config.toml
num_hidden_layers = 13
hidden_size = 192
init_std_up = 0.0377
lr_head = 0.0102
warmup_steps = 339
schedule = "wsd"
Each number is 200 + 40 x the weight over its row's rms, rounded and kept within 0 to 999. Layers, rows and columns count from 0. The size before them is the row's rms in percent of the matrix's.

# layer 2 MLP down (transposed), 768x192, rms 0.081, rows 250-286, columns 0-63
084,196,203,147,253,177,191,185,232,175,228,239,203,171,241,228,193,240,235,168,201,222,169,143,152,209,127,190,156,197,211,220,157,187,264,192,312,250,171,136,218,237,230,150,220,185,202,165,133,227,215,298,212,282,174,228,250,174,233,179,257,200,242,173,222
104,166,222,187,154,262,209,182,164,157,165,234,117,174,119,221,202,219,171,161,208,192,146,260,157,193,163,229,188,176,193,226,243,189,235,193,182,137,152,226,177,257,148,196,197,146,164,160,187,210,223,146,250,247,181,147,177,241,252,231,247,177,171,125,267
116,192,230,243,236,158,255,212,207,175,271,185,111,55,129,185,180,229,248,125,222,222,230,250,187,223,177,174,175,218,163,196,208,251,175,182,197,115,247,227,251,179,288,218,226,261,174,180,252,222,185,130,215,179,185,258,223,183,156,199,196,182,251,148,217
084,161,181,224,219,226,114,213,165,168,191,207,210,188,190,197,200,210,206,247,219,168,131,256,183,190,196,186,205,173,185,204,215,240,175,221,194,168,211,183,213,200,198,199,215,184,227,204,229,225,230,231,185,157,163,220,198,162,217,204,221,242,182,203,199
053,194,222,185,223,222,223,199,216,152,255,191,225,255,221,181,174,129,149,194,265,160,193,199,158,206,185,212,184,170,213,169,248,241,206,276,171,206,253,186,210,259,152,192,189,202,214,173,257,234,145,182,220,182,159,252,228,175,213,225,236,200,223,142,226
113,278,212,217,196,174,212,205,187,123,129,197,225,172,242,219,216,220,233,134,237,273,176,160,133,189,200,137,179,265,184,248,168,224,255,161,210,255,243,184,224,178,134,215,197,222,205,188,258,245,193,198,205,187,171,181,231,200,146,209,261,216,199,246,232
047,197,193,249,252,213,100,199,158,205,201,238,218,203,192,205,172,245,157,186,190,208,252,201,180,176,157,187,220,154,214,174,180,210,243,214,153,212,135,153,223,169,235,210,210,178,189,204,303,193,167,197,241,204,261,236,235,148,245,213,236,199,201,178,244
090,171,196,220,237,180,224,132,153,164,198,210,178,183,167,212,247,232,235,103,156,198,241,200,176,148,150,230,228,224,191,241,287,213,223,237,228,175,212,123,188,183,229,173,227,241,190,147,231,191,218,183,156,158,189,152,205,197,267,176,151,281,234,204,179
153,244,173,238,184,224,196,211,159,216,204,200,227,183,191,252,221,191,216,255,224,129,178,188,214,219,239,191,223,192,244,174,149,222,130,219,278,324,229,175,218,192,179,171,204,203,224,212,174,242,245,195,247,199,126,200,225,193,189,243,183,217,262,216,258
059,217,183,204,236,221,174,231,213,199,182,278,213,150,120,254,209,160,208,151,151,148,211,225,205,183,189,144,196,163,227,211,224,194,226,205,246,251,214,189,262,158,260,156,190,206,128,194,151,165,196,234,269,125,140,198,179,187,156,168,209,144,220,151,213
130,192,185,208,172,162,213,224,229,221,193,153,194,228,180,273,179,179,230,264,241,190,138,253,226,166,231,215,192,236,259,230,251,186,84,178,271,265,209,259,158,203,197,189,138,228,234,263,262,217,240,163,191,206,193,198,253,217,159,217,216,194,150,259,245
134,244,163,210,194,186,217,172,228,260,213,165,218,185,186,176,235,145,190,172,139,111,181,170,193,209,229,166,153,269,216,232,166,248,157,196,162,188,158,197,310,212,183,251,240,253,199,266,215,178,177,198,267,182,222,184,232,141,125,209,282,175,143,189,232
083,210,218,192,181,198,197,170,216,168,232,174,228,171,171,200,214,182,180,184,247,171,238,119,156,156,238,168,259,186,191,231,189,206,189,234,120,236,232,182,279,228,131,218,215,229,146,213,142,150,223,194,170,137,149,249,234,182,223,206,151,208,175,178,241
146,204,177,257,183,121,209,269,221,253,161,227,231,239,212,168,165,175,190,207,250,153,212,216,173,178,208,197,233,190,203,209,191,189,235,206,198,232,211,158,110,271,203,201,215,189,214,176,168,184,190,217,179,164,259,160,207,211,182,254,181,173,199,197,222
040,205,255,193,165,216,242,158,218,259,183,182,148,175,204,193,240,165,193,224,223,263,186,162,189,182,197,231,279,171,138,210,228,183,204,206,273,245,182,250,134,153,144,239,258,179,246,229,128,195,239,180,130,245,319,201,178,185,167,190,216,153,195,150,222
122,210,162,201,151,279,191,279,226,137,228,118,170,244,216,161,176,228,191,185,190,149,176,184,169,194,197,174,211,228,187,237,139,134,194,176,265,169,268,166,242,209,199,230,190,251,208,220,213,257,147,210,238,253,220,259,242,207,239,186,227,207,208,140,182
128,186,176,196,223,227,172,220,234,187,189,192,161,218,158,193,148,278,203,175,227,182,167,213,227,227,233,236,211,250,152,186,191,230,167,198,217,227,240,213,268,178,144,273,230,151,256,180,160,206,209,172,234,141,126,169,189,244,204,204,180,223,245,191,257
134,240,172,166,217,142,193,184,251,187,204,197,213,245,199,153,228,177,191,236,194,211,194,221,181,192,189,203,194,183,221,188,207,201,174,264,189,245,203,171,181,289,238,154,200,172,210,224,232,162,196,235,219,161,185,157,223,231,170,218,172,178,232,215,276
115,213,191,219,163,179,163,222,205,215,189,244,185,138,189,212,193,196,219,188,163,175,146,204,208,196,153,172,179,230,213,163,210,240,213,153,201,154,176,149,210,267,223,205,202,228,195,257,177,212,218,161,218,205,198,127,211,270,219,200,204,190,177,159,226
041,175,223,159,242,213,147,237,232,208,144,206,209,165,193,173,177,202,221,158,145,171,224,229,139,192,177,202,200,193,91,216,187,206,206,228,235,173,213,221,168,217,200,181,209,203,260,228,163,202,158,197,165,215,175,205,186,149,219,213,262,181,145,194,200
036,184,209,156,212,210,264,215,139,146,158,220,213,256,247,230,181,241,171,201,212,192,207,194,273,228,170,190,225,186,233,176,178,218,284,192,217,239,190,189,221,181,171,204,157,202,189,223,138,228,225,166,156,188,239,308,229,185,214,199,279,179,178,153,79
105,91,202,224,170,201,188,155,166,211,132,215,230,290,194,226,213,199,271,218,194,189,262,207,211,207,234,216,239,189,217,198,197,145,171,204,158,202,237,182,159,218,229,149,236,189,208,231,219,170,212,222,227,200,150,223,212,228,147,150,220,235,206,233,138
037,190,218,167,191,237,159,236,187,240,206,253,173,212,216,145,220,221,198,172,151,169,300,164,222,203,138,222,185,195,228,282,146,150,167,167,202,142,191,212,144,214,240,162,175,237,151,182,194,205,206,170,158,227,222,163,153,176,214,190,220,152,181,171,167
143,162,199,151,181,172,228,228,180,245,157,212,305,146,220,219,214,145,268,226,238,215,231,100,190,243,204,137,211,203,247,180,202,199,207,178,169,204,278,131,119,255,231,161,158,251,216,227,232,183,183,277,171,276,257,231,229,154,85,184,193,214,150,225,212
144,287,223,223,191,186,216,212,219,207,219,223,175,237,168,210,194,233,233,200,178,194,169,190,212,192,194,188,188,202,180,219,190,187,197,224,211,163,185,220,297,100,195,203,190,221,158,193,185,205,164,154,172,233,192,224,147,198,236,189,184,242,170,265,212
103,191,230,246,179,101,265,210,195,171,194,181,140,204,249,198,158,241,175,220,207,175,165,200,194,212,152,215,229,231,188,181,234,189,171,162,196,199,205,246,65,262,189,198,210,163,233,244,212,135,230,176,182,198,149,149,152,232,221,257,165,174,157,228,171
103,158,173,201,246,183,130,245,233,173,232,179,189,214,275,104,265,256,133,144,190,232,196,177,247,203,169,230,187,198,136,201,201,266,272,178,222,193,167,174,192,292,206,249,159,168,223,139,175,187,165,228,214,195,182,206,174,196,255,185,230,193,253,201,136
091,235,179,208,206,258,190,255,175,246,256,260,176,239,158,219,214,222,135,158,201,292,189,192,192,168,207,255,199,166,255,234,189,125,242,158,209,163,162,171,214,142,274,200,241,232,175,213,208,234,202,158,242,170,231,194,188,149,249,183,197,175,180,230,254
129,123,231,181,191,212,196,168,206,167,248,169,180,215,208,225,171,180,131,176,202,189,174,174,210,177,192,172,195,140,189,150,196,206,187,267,161,181,197,193,150,210,186,184,180,152,176,198,219,124,191,220,184,167,239,228,170,226,185,176,262,242,213,196,124
130,250,211,189,170,156,209,158,195,236,265,213,171,236,194,183,191,242,198,181,203,202,219,215,184,209,206,173,162,229,174,177,190,223,252,175,191,253,248,197,181,201,176,227,186,165,194,171,194,144,200,197,212,190,213,129,191,174,177,306,209,219,207,205,178
092,201,71,150,245,259,222,137,195,198,186,142,147,141,265,142,174,146,108,153,197,194,177,195,227,182,181,223,310,162,173,196,259,197,241,214,197,164,221,209,214,272,154,206,178,224,208,151,211,139,212,188,198,261,175,195,201,233,247,200,144,217,248,176,218
049,186,114,157,220,236,179,205,204,221,201,181,134,143,214,192,232,138,195,182,213,165,208,196,176,184,204,234,206,215,186,204,203,250,240,208,187,243,173,134,170,155,248,201,235,167,218,272,224,156,144,234,199,221,251,157,224,207,211,134,243,265,241,214,216
095,208,233,171,156,193,244,180,178,195,201,166,162,175,209,289,207,209,201,186,264,204,173,189,145,200,207,187,242,163,229,186,220,206,185,176,226,212,155,166,213,243,124,187,140,246,156,199,171,242,161,217,203,219,165,201,200,286,223,235,191,222,248,210,255
116,151,240,151,234,194,263,150,199,214,194,219,163,197,205,260,212,241,214,189,225,274,236,205,186,204,120,229,215,224,226,185,200,236,204,189,268,165,223,189,245,166,163,239,195,205,224,209,143,249,204,208,245,172,210,222,191,281,238,199,295,209,267,234,249
086,137,169,211,181,306,203,187,190,197,219,158,240,224,228,261,165,187,144,230,277,198,238,200,253,239,244,254,234,200,181,123,199,212,191,163,207,251,214,167,170,244,176,188,261,219,129,144,266,231,241,223,189,162,157,192,213,141,211,224,180,149,246,149,207
071,308,241,213,212,248,183,177,177,226,233,171,242,192,163,158,176,185,235,241,228,179,168,203,168,181,166,227,171,209,154,247,219,251,153,148,252,196,204,157,227,187,200,162,165,158,269,136,167,118,255,170,198,181,174,169,188,186,204,260,149,243,159,221,277
116,196,226,238,223,219,204,204,171,248,263,218,198,225,186,235,219,166,259,243,186,182,168,206,168,167,187,140,166,188,170,209,171,235,179,206,228,205,179,193,165,204,177,177,197,179,222,163,185,206,199,227,218,156,220,200,153,163,128,183,155,205,214,219,228
# layer 2 MLP gate, 768x192, rms 0.0828, rows 251-286, columns 0-63
108,227,226,186,201,216,252,246,237,181,231,206,174,226,126,205,232,222,129,228,215,192,240,150,237,189,169,228,188,240,192,270,209,199,221,184,261,233,199,217,202,218,212,218,190,241,204,106,169,216,190,183,139,160,189,218,179,149,289,221,178,141,197,187,195
119,234,137,187,221,149,164,194,158,262,238,196,204,251,157,156,192,240,200,235,207,187,293,252,137,230,156,275,209,182,213,213,222,244,176,237,197,160,180,179,206,237,209,176,251,252,232,199,236,232,221,227,199,216,170,186,214,228,206,189,220,224,252,160,166
073,194,214,204,201,173,232,179,244,175,191,288,189,214,200,192,267,167,172,160,268,220,169,104,224,206,245,214,251,164,212,221,253,191,127,197,246,153,229,194,173,210,209,163,235,238,226,218,274,187,248,202,168,210,153,188,203,205,161,135,226,165,163,179,199
056,213,131,219,198,173,92,181,239,197,172,177,190,182,202,250,105,193,233,200,225,190,226,238,177,192,221,201,139,220,180,209,228,130,243,225,217,215,249,213,210,208,234,199,202,167,201,215,302,189,208,176,196,215,148,230,205,201,164,204,121,185,262,218,214
110,162,182,225,176,227,209,214,174,239,244,198,186,221,214,216,117,151,200,214,185,280,273,156,158,183,208,138,124,226,139,174,284,228,244,203,249,213,216,191,227,214,231,180,239,232,156,182,171,128,262,284,178,201,236,214,214,176,177,214,183,244,208,198,182
052,191,160,199,124,213,102,206,184,215,222,155,257,242,171,183,214,186,180,191,206,231,230,184,152,229,183,225,134,269,144,243,178,191,222,228,174,238,224,161,173,226,172,191,161,209,136,153,138,158,223,194,197,227,164,198,235,173,240,204,217,190,173,108,175
086,208,242,248,235,200,239,206,155,236,183,238,200,216,210,169,158,192,145,205,153,236,158,197,244,220,242,240,149,184,203,182,273,215,224,215,240,150,126,181,166,157,214,251,203,207,198,152,167,111,188,170,196,180,236,253,219,266,211,157,126,134,168,177,110
153,201,233,194,210,158,200,231,281,205,193,194,129,157,221,246,195,148,246,234,216,227,181,280,187,159,208,218,235,199,208,140,179,193,219,214,127,207,222,207,163,186,196,154,232,228,134,249,189,225,206,237,300,147,114,147,232,188,180,275,195,168,151,134,227
066,206,162,129,182,200,259,228,281,177,171,184,223,177,212,170,168,157,182,208,177,227,170,191,220,222,119,214,182,268,201,230,198,207,137,175,192,242,254,175,173,214,189,187,208,220,156,179,178,168,198,188,195,220,257,249,241,233,240,214,216,184,215,207,243
138,239,198,191,260,242,174,191,279,182,198,193,204,147,211,166,217,136,189,249,106,209,218,216,236,188,162,262,195,198,141,195,247,203,312,226,156,214,162,236,195,194,195,190,235,182,169,165,128,214,240,259,259,155,187,228,223,206,190,193,117,206,166,162,155
141,234,154,134,211,230,230,198,214,208,240,163,230,207,171,140,156,243,219,152,177,147,144,200,246,212,250,182,221,293,226,203,158,237,155,195,152,180,180,207,219,257,120,229,209,235,223,252,253,187,166,150,238,190,257,192,172,166,190,327,235,239,109,218,171
090,196,137,171,169,243,203,224,200,207,196,216,178,203,201,139,115,206,120,214,165,219,196,241,206,166,164,200,132,203,190,180,209,196,185,238,232,175,207,200,243,234,192,148,158,194,229,155,154,144,237,165,224,212,154,177,185,166,239,161,245,199,269,200,199
154,183,203,181,242,252,228,164,182,149,242,173,157,102,198,179,210,287,161,160,184,227,193,159,226,261,162,171,147,246,218,205,240,178,195,196,238,146,138,270,279,171,155,127,132,249,158,284,246,203,216,195,241,260,146,256,132,136,148,144,192,280,207,144,194
044,240,229,81,205,223,161,198,142,211,185,224,184,157,220,257,258,180,199,196,196,232,225,165,223,220,238,166,113,143,244,217,248,177,155,194,193,268,176,161,195,235,172,189,226,147,243,153,198,231,189,259,145,222,282,181,227,199,182,194,176,200,207,290,207
122,187,143,154,137,234,250,193,253,168,201,86,138,221,239,231,151,226,202,160,139,138,191,171,196,243,231,158,157,208,169,163,199,170,189,212,232,166,208,222,197,285,236,278,205,278,159,246,172,210,220,231,217,270,252,197,226,166,210,137,198,243,188,129,216
128,220,225,159,171,161,196,211,316,167,207,255,184,247,144,241,237,236,257,172,281,135,146,184,210,175,240,243,252,219,161,228,218,248,117,213,156,261,161,201,232,197,165,145,243,232,224,186,170,247,197,167,170,221,123,206,180,214,212,220,159,175,221,148,262
119,180,172,244,126,248,204,227,182,273,251,169,174,173,205,185,137,194,235,116,214,147,192,174,263,188,293,177,221,160,181,186,227,229,293,129,213,235,221,214,155,193,221,229,250,177,286,153,252,187,244,218,257,156,211,221,203,124,175,233,242,274,177,169,165
107,177,223,271,173,238,144,250,255,196,172,208,263,174,198,230,235,245,186,216,176,232,320,129,249,224,134,165,141,241,171,197,195,213,181,136,295,163,153,196,160,284,209,198,149,171,179,238,147,184,238,205,229,217,113,206,238,162,299,180,287,198,245,221,272
041,228,152,129,224,226,213,238,234,227,228,172,216,182,256,223,271,188,217,163,227,183,244,177,206,200,275,199,274,216,185,124,201,161,188,241,222,160,160,190,184,230,199,203,219,212,231,174,254,208,216,217,175,241,237,194,293,209,115,206,206,192,231,108,190
038,227,211,254,232,225,185,243,188,203,205,147,196,85,222,236,193,215,179,181,236,113,160,319,267,209,238,173,176,208,228,171,203,262,148,232,148,218,186,235,187,209,209,183,220,156,208,205,168,139,165,168,203,203,218,216,168,153,166,202,238,226,232,165,182
102,230,211,199,296,205,244,194,214,257,212,221,180,161,254,224,270,243,214,202,204,192,244,236,262,156,139,168,217,243,179,253,202,263,247,198,139,184,164,170,198,243,138,272,147,211,222,271,158,213,186,131,203,227,250,149,145,163,231,204,148,202,172,120,231
038,229,196,261,132,217,283,248,254,187,235,221,194,215,199,186,226,199,216,167,244,209,203,202,184,138,257,227,289,207,167,217,198,230,184,212,182,290,206,229,194,200,132,165,252,225,161,163,155,231,179,169,146,233,209,171,186,214,117,167,180,195,129,223,270
148,199,189,228,121,178,142,227,211,282,197,172,247,188,169,149,166,124,252,191,219,155,221,129,274,157,244,164,182,211,175,160,207,109,129,239,212,208,222,165,224,185,138,195,254,186,216,200,204,86,172,245,180,211,211,260,168,183,177,169,180,231,203,225,212
190,256,228,251,170,190,216,224,247,127,173,274,178,261,147,246,259,223,224,214,201,187,141,187,196,225,176,276,186,195,241,273,211,253,227,221,218,198,216,190,243,150,176,172,158,212,185,126,159,270,147,160,128,289,157,151,171,211,281,232,202,183,113,261,195
107,195,208,149,224,192,210,192,198,229,114,187,159,137,181,163,210,199,222,156,222,225,152,182,216,193,191,234,196,165,133,108,245,145,224,182,235,126,175,187,161,200,202,184,156,205,217,145,172,198,170,182,266,208,249,268,146,222,250,232,269,188,212,177,209
104,219,170,183,206,221,196,209,243,124,212,169,183,223,284,207,245,244,136,202,161,232,250,181,192,212,146,239,188,194,130,216,202,278,202,163,163,166,153,163,175,196,225,190,159,160,237,185,241,174,164,221,277,172,155,226,214,201,226,229,174,188,276,215,215
090,233,219,193,220,221,180,222,185,229,206,245,198,187,169,217,240,181,197,145,205,190,235,225,223,208,123,161,126,170,272,173,212,226,165,187,226,208,207,165,233,190,185,192,185,217,241,188,239,200,179,209,172,187,207,227,90,201,213,201,153,168,114,168,194
116,168,195,267,229,198,260,283,196,192,176,163,256,177,288,211,170,337,273,185,220,186,187,183,237,155,152,167,226,242,266,227,177,260,236,106,226,196,181,234,175,211,142,263,231,251,192,224,229,256,237,150,188,267,173,236,191,185,259,194,179,163,173,182,187
123,170,199,180,203,228,170,216,227,218,127,167,194,116,219,207,212,183,216,227,145,202,206,164,257,189,171,209,216,111,181,175,263,201,179,283,199,128,178,251,120,199,212,181,218,143,151,251,144,216,250,246,220,213,204,245,175,259,259,181,202,245,165,212,153
092,184,265,196,156,237,211,243,222,163,138,197,203,218,144,195,176,183,221,199,234,175,163,246,171,187,226,217,211,220,247,199,196,157,205,222,188,207,227,168,191,192,189,139,256,147,216,150,136,242,203,171,166,266,187,189,156,160,315,157,269,182,168,114,241
054,241,207,287,207,206,276,222,173,190,243,173,174,149,208,230,193,249,212,156,202,154,191,201,256,181,211,205,149,236,222,174,203,240,260,203,166,189,157,243,175,198,153,173,170,186,180,191,270,216,201,169,205,249,228,243,255,164,179,160,164,192,281,270,180
084,147,229,210,135,130,245,202,233,229,164,179,183,182,194,180,179,232,212,150,231,122,102,245,176,156,206,218,188,151,178,209,201,219,175,133,200,224,184,226,199,241,194,171,175,154,169,184,214,146,134,227,201,184,233,251,171,180,145,261,252,215,190,222,238
115,192,248,223,145,199,182,119,218,256,173,268,269,207,177,229,296,222,229,236,257,162,182,232,206,256,195,224,145,217,143,211,255,171,151,181,236,183,209,197,234,206,157,239,215,230,193,181,215,231,128,202,152,162,223,168,220,228,283,207,194,203,189,255,210
085,221,245,175,262,124,249,200,156,192,198,237,210,227,245,159,266,194,216,225,210,247,190,267,244,214,253,205,224,90,175,191,175,198,209,236,156,192,198,203,172,215,192,192,192,221,153,215,245,260,233,240,264,177,202,182,220,276,167,215,163,194,130,181,193
074,195,136,89,227,172,270,205,242,210,195,175,152,219,147,226,160,163,169,247,192,178,154,284,266,220,198,238,190,176,215,214,220,151,235,240,222,175,243,205,244,219,207,176,247,183,234,181,269,158,155,200,155,231,228,205,155,175,231,186,192,90,167,230,215
107,186,237,149,163,201,212,205,276,193,251,178,180,221,210,150,221,209,182,187,188,191,155,233,196,166,213,194,208,209,229,116,155,248,123,231,143,226,148,210,183,193,161,183,127,232,212,142,211,270,159,203,199,99,213,153,125,197,185,235,193,208,240,235,128
# layer 2 MLP up, 768x192, rms 0.0811, rows 251-286, columns 0-63
108,282,232,199,180,225,273,195,215,160,235,212,141,217,167,227,222,213,158,257,252,204,229,265,164,180,141,238,211,280,250,231,148,267,236,240,247,181,218,147,182,192,216,238,150,196,176,218,221,255,204,198,154,120,145,156,161,146,276,226,191,215,269,226,222
120,222,141,193,278,154,117,236,148,185,269,235,190,174,158,183,180,211,231,197,250,226,218,230,115,167,211,235,214,250,203,209,224,274,198,241,223,168,239,189,227,175,260,132,219,205,185,140,243,233,183,175,197,157,151,185,185,206,175,202,173,207,270,157,226
072,187,222,165,117,183,227,181,162,203,218,203,266,141,143,164,237,194,244,169,192,159,194,280,166,120,231,180,160,216,238,216,202,141,153,200,162,200,192,213,183,135,175,227,210,148,131,251,243,238,185,145,172,202,172,199,133,211,177,231,173,222,224,186,197
059,185,238,205,223,188,217,228,259,158,203,219,221,264,206,152,188,198,182,193,185,164,227,184,179,178,174,218,173,124,206,222,160,197,206,213,191,143,168,172,170,182,212,173,234,193,83,219,146,187,209,195,182,201,228,154,259,185,143,190,294,228,229,126,163
115,198,236,159,163,231,226,212,215,167,226,264,211,250,189,129,160,302,261,166,204,187,242,214,249,235,180,213,143,187,183,212,199,207,235,164,183,217,148,206,212,223,245,153,257,181,228,201,279,242,208,136,209,172,163,197,149,220,171,191,303,237,182,215,151
055,198,244,268,198,173,224,224,182,132,245,228,213,167,149,179,151,208,208,174,218,174,223,147,191,99,265,214,199,276,154,197,207,279,224,197,233,252,241,237,189,192,170,217,190,185,151,192,115,163,235,192,189,158,230,259,259,239,139,226,278,219,201,137,228
092,187,301,244,202,160,152,187,265,159,179,223,219,235,156,195,194,174,237,212,225,125,164,205,187,151,237,224,206,177,210,249,152,109,199,227,208,138,249,230,177,228,139,146,213,216,205,163,247,173,146,178,192,208,267,214,171,167,213,189,170,93,173,205,238
146,246,192,241,198,188,163,229,190,225,224,200,210,180,258,181,201,221,279,201,214,121,158,225,172,187,209,86,202,131,300,134,124,258,146,176,188,196,225,231,176,189,128,159,185,172,188,270,190,221,272,242,198,163,171,159,182,205,208,139,202,230,184,170,238
064,207,241,284,181,274,278,248,164,240,186,218,198,173,185,170,152,171,214,188,277,222,209,187,172,220,278,174,173,233,243,156,139,169,196,164,202,197,181,174,224,170,189,191,178,161,255,183,154,173,193,167,174,115,154,191,104,166,225,152,187,218,205,232,191
132,160,213,195,187,155,216,277,136,236,173,141,256,153,148,292,180,230,243,212,231,188,253,246,189,226,222,116,166,282,286,224,193,223,110,131,190,212,157,193,219,141,185,190,194,233,213,231,270,199,191,271,151,236,153,234,214,171,176,216,209,188,214,231,329
139,178,188,147,186,237,214,200,230,232,225,174,220,261,146,185,172,198,214,191,134,131,108,141,241,219,273,198,246,294,201,205,196,238,180,181,160,187,216,220,244,210,151,254,251,276,230,239,221,189,149,155,246,151,261,188,195,201,154,306,246,247,117,196,186
086,163,146,140,186,205,87,210,228,258,200,220,262,165,207,131,136,185,201,218,195,211,189,210,214,224,234,182,203,210,158,129,289,155,234,205,211,148,205,187,241,205,206,180,229,164,226,217,282,144,206,142,154,184,219,211,209,199,130,156,194,198,226,176,194
151,249,219,216,161,145,208,211,235,227,177,200,220,254,259,195,203,77,250,215,212,159,226,211,144,177,198,197,214,163,208,156,133,208,223,226,198,206,222,184,237,185,243,284,254,275,148,235,142,177,185,186,173,130,252,186,253,219,224,170,170,163,195,251,185
047,180,296,234,233,248,138,237,189,232,242,132,160,199,193,168,159,232,175,117,167,214,138,261,244,210,180,199,194,219,213,204,195,188,177,184,211,188,162,185,208,172,219,156,186,214,145,108,164,174,147,197,157,204,300,173,192,211,129,190,207,173,203,206,184
123,209,150,189,145,250,234,183,276,196,223,124,138,165,230,192,160,207,197,181,159,215,210,190,201,236,230,110,205,171,154,186,231,196,180,215,216,154,203,209,129,292,167,203,200,205,111,231,208,209,227,227,216,258,227,182,167,169,180,203,174,251,193,196,214
130,255,178,188,199,207,204,207,202,116,231,210,164,214,239,209,193,244,256,246,183,134,152,249,180,197,205,187,265,167,230,210,131,214,161,148,213,201,237,235,147,211,177,133,154,229,228,270,209,216,164,219,222,223,232,216,204,186,179,230,270,154,212,210,77
117,178,251,145,271,184,191,246,173,119,115,282,233,303,138,220,185,175,146,257,218,218,137,256,177,211,196,232,243,174,247,239,180,177,191,213,194,207,213,168,187,228,199,136,244,185,143,184,202,271,106,206,216,217,176,189,259,289,267,193,193,122,171,234,198
104,197,302,209,221,216,271,294,230,220,180,212,213,201,187,195,170,226,243,172,226,216,265,103,220,240,158,160,182,165,218,135,276,187,116,229,212,204,171,227,179,191,198,235,145,249,140,135,127,214,241,240,168,223,185,261,197,197,259,183,190,207,233,195,224
046,197,191,169,212,231,238,217,245,190,182,254,249,235,176,68,157,189,173,184,202,203,208,141,176,161,226,218,183,190,192,204,142,234,154,167,182,205,180,197,200,229,220,188,180,211,221,227,228,212,200,170,236,191,221,215,258,181,126,231,244,273,171,188,213
036,202,257,173,241,191,301,194,188,234,186,242,192,117,218,241,192,169,192,189,139,210,223,224,215,198,165,152,143,139,166,149,236,138,185,227,190,188,233,197,222,175,245,231,219,239,178,156,127,209,209,234,202,203,274,197,159,193,152,239,143,204,257,170,213
103,219,207,211,123,241,249,206,184,207,167,119,216,265,178,120,226,175,245,140,192,183,164,140,257,206,230,246,228,153,247,148,178,178,120,201,278,193,236,194,213,174,231,134,185,193,226,204,187,170,185,222,136,219,151,226,155,207,176,179,175,196,249,164,175
042,211,244,116,186,224,137,190,267,237,216,149,198,194,233,153,214,243,232,213,243,229,189,135,218,203,202,197,238,176,182,195,276,210,221,185,201,196,192,211,181,218,203,208,215,192,229,196,180,199,183,168,250,158,233,184,252,240,146,157,207,195,162,172,241
147,205,232,236,191,177,168,226,259,171,181,226,135,203,208,240,254,230,275,203,242,166,181,189,151,221,199,191,227,144,199,181,187,242,168,175,259,236,131,230,190,232,217,202,217,160,148,224,208,268,199,99,232,146,85,154,201,238,210,209,274,195,211,161,220
182,240,203,244,196,184,204,215,222,119,154,276,184,270,156,232,235,219,224,204,205,217,158,179,190,201,179,284,198,180,224,249,211,241,249,169,200,186,213,195,234,160,184,171,147,215,229,128,151,265,146,142,127,284,174,153,161,210,287,233,195,200,116,278,191
099,218,131,231,160,176,180,215,168,181,256,173,207,213,237,194,160,200,219,250,184,182,206,170,183,202,154,146,231,196,244,263,182,252,233,169,163,255,277,195,161,191,192,222,241,141,242,229,215,156,258,238,108,186,147,122,202,181,194,228,126,166,147,263,244
104,223,250,209,201,205,219,157,223,190,183,212,205,238,151,230,155,143,167,164,190,228,189,220,160,159,116,265,207,189,161,216,259,175,256,273,128,256,219,189,161,205,173,221,220,202,188,222,167,205,265,195,209,196,237,175,278,175,180,293,147,225,146,157,178
092,196,213,236,222,176,201,227,180,266,221,241,126,253,168,210,163,172,171,266,192,226,206,235,190,204,215,213,209,297,232,190,186,234,326,137,275,141,245,190,224,162,137,183,195,209,278,217,210,193,191,230,160,231,185,186,157,162,296,161,177,206,240,186,185
120,196,233,167,136,216,186,171,209,149,246,177,176,202,147,229,141,184,176,135,271,208,191,214,188,134,249,232,205,132,259,183,174,130,178,280,171,161,193,218,205,200,178,244,134,162,147,266,256,137,206,244,186,189,163,250,141,236,215,190,243,179,252,224,185
119,255,192,232,201,185,210,195,239,194,264,228,218,294,180,175,185,210,178,172,250,221,199,227,98,164,164,179,216,287,220,199,209,223,244,146,143,236,238,111,190,220,131,172,160,187,235,177,214,170,200,194,155,168,187,119,184,159,192,288,143,168,266,194,223
090,195,211,168,215,264,150,252,231,249,196,178,201,175,249,177,138,203,220,221,184,221,231,202,223,199,161,200,124,238,235,131,176,199,193,208,248,178,214,223,208,235,267,208,153,183,203,184,155,209,263,201,197,216,247,216,159,171,186,148,133,221,275,155,182
054,234,159,218,170,184,233,197,233,177,248,218,205,191,201,237,218,142,174,235,220,213,228,148,149,169,215,214,238,221,154,235,140,263,202,227,140,196,200,251,160,181,220,177,208,164,171,200,202,218,186,185,261,247,185,210,207,159,188,212,287,189,263,205,186
086,166,163,135,181,157,187,150,167,210,208,160,258,182,212,257,158,195,199,220,237,179,160,256,171,168,250,165,225,174,200,234,240,255,220,108,206,203,175,226,212,272,132,192,155,169,153,258,159,147,153,123,255,263,217,160,132,193,186,248,250,219,214,264,247
116,214,267,217,236,254,199,160,260,264,216,259,232,214,237,213,201,193,281,238,199,203,199,192,242,216,109,223,167,295,207,188,247,199,189,155,214,226,215,191,257,197,264,240,195,232,177,202,212,271,164,209,184,131,216,193,212,274,237,172,192,183,223,251,220
086,228,219,264,128,195,243,203,189,200,193,277,252,240,186,210,235,177,219,210,239,131,196,225,200,229,186,225,313,177,270,220,149,226,203,210,170,226,284,157,178,210,123,238,230,244,225,182,110,222,207,222,170,225,176,121,179,233,203,213,305,234,242,205,254
073,162,263,171,172,245,157,182,232,228,182,161,259,222,112,205,200,224,166,191,213,179,180,224,183,138,195,187,192,161,149,167,266,141,222,192,160,146,180,237,210,226,228,229,214,177,147,199,251,184,150,213,146,192,195,177,148,182,225,201,231,271,143,181,189
109,206,212,251,227,218,158,205,216,227,172,186,172,131,226,174,224,235,202,284,190,142,228,81,222,235,210,218,144,188,231,182,181,212,187,194,163,168,227,217,155,177,182,203,226,199,258,247,199,144,225,203,224,168,180,204,175,194,160,156,146,187,150,197,190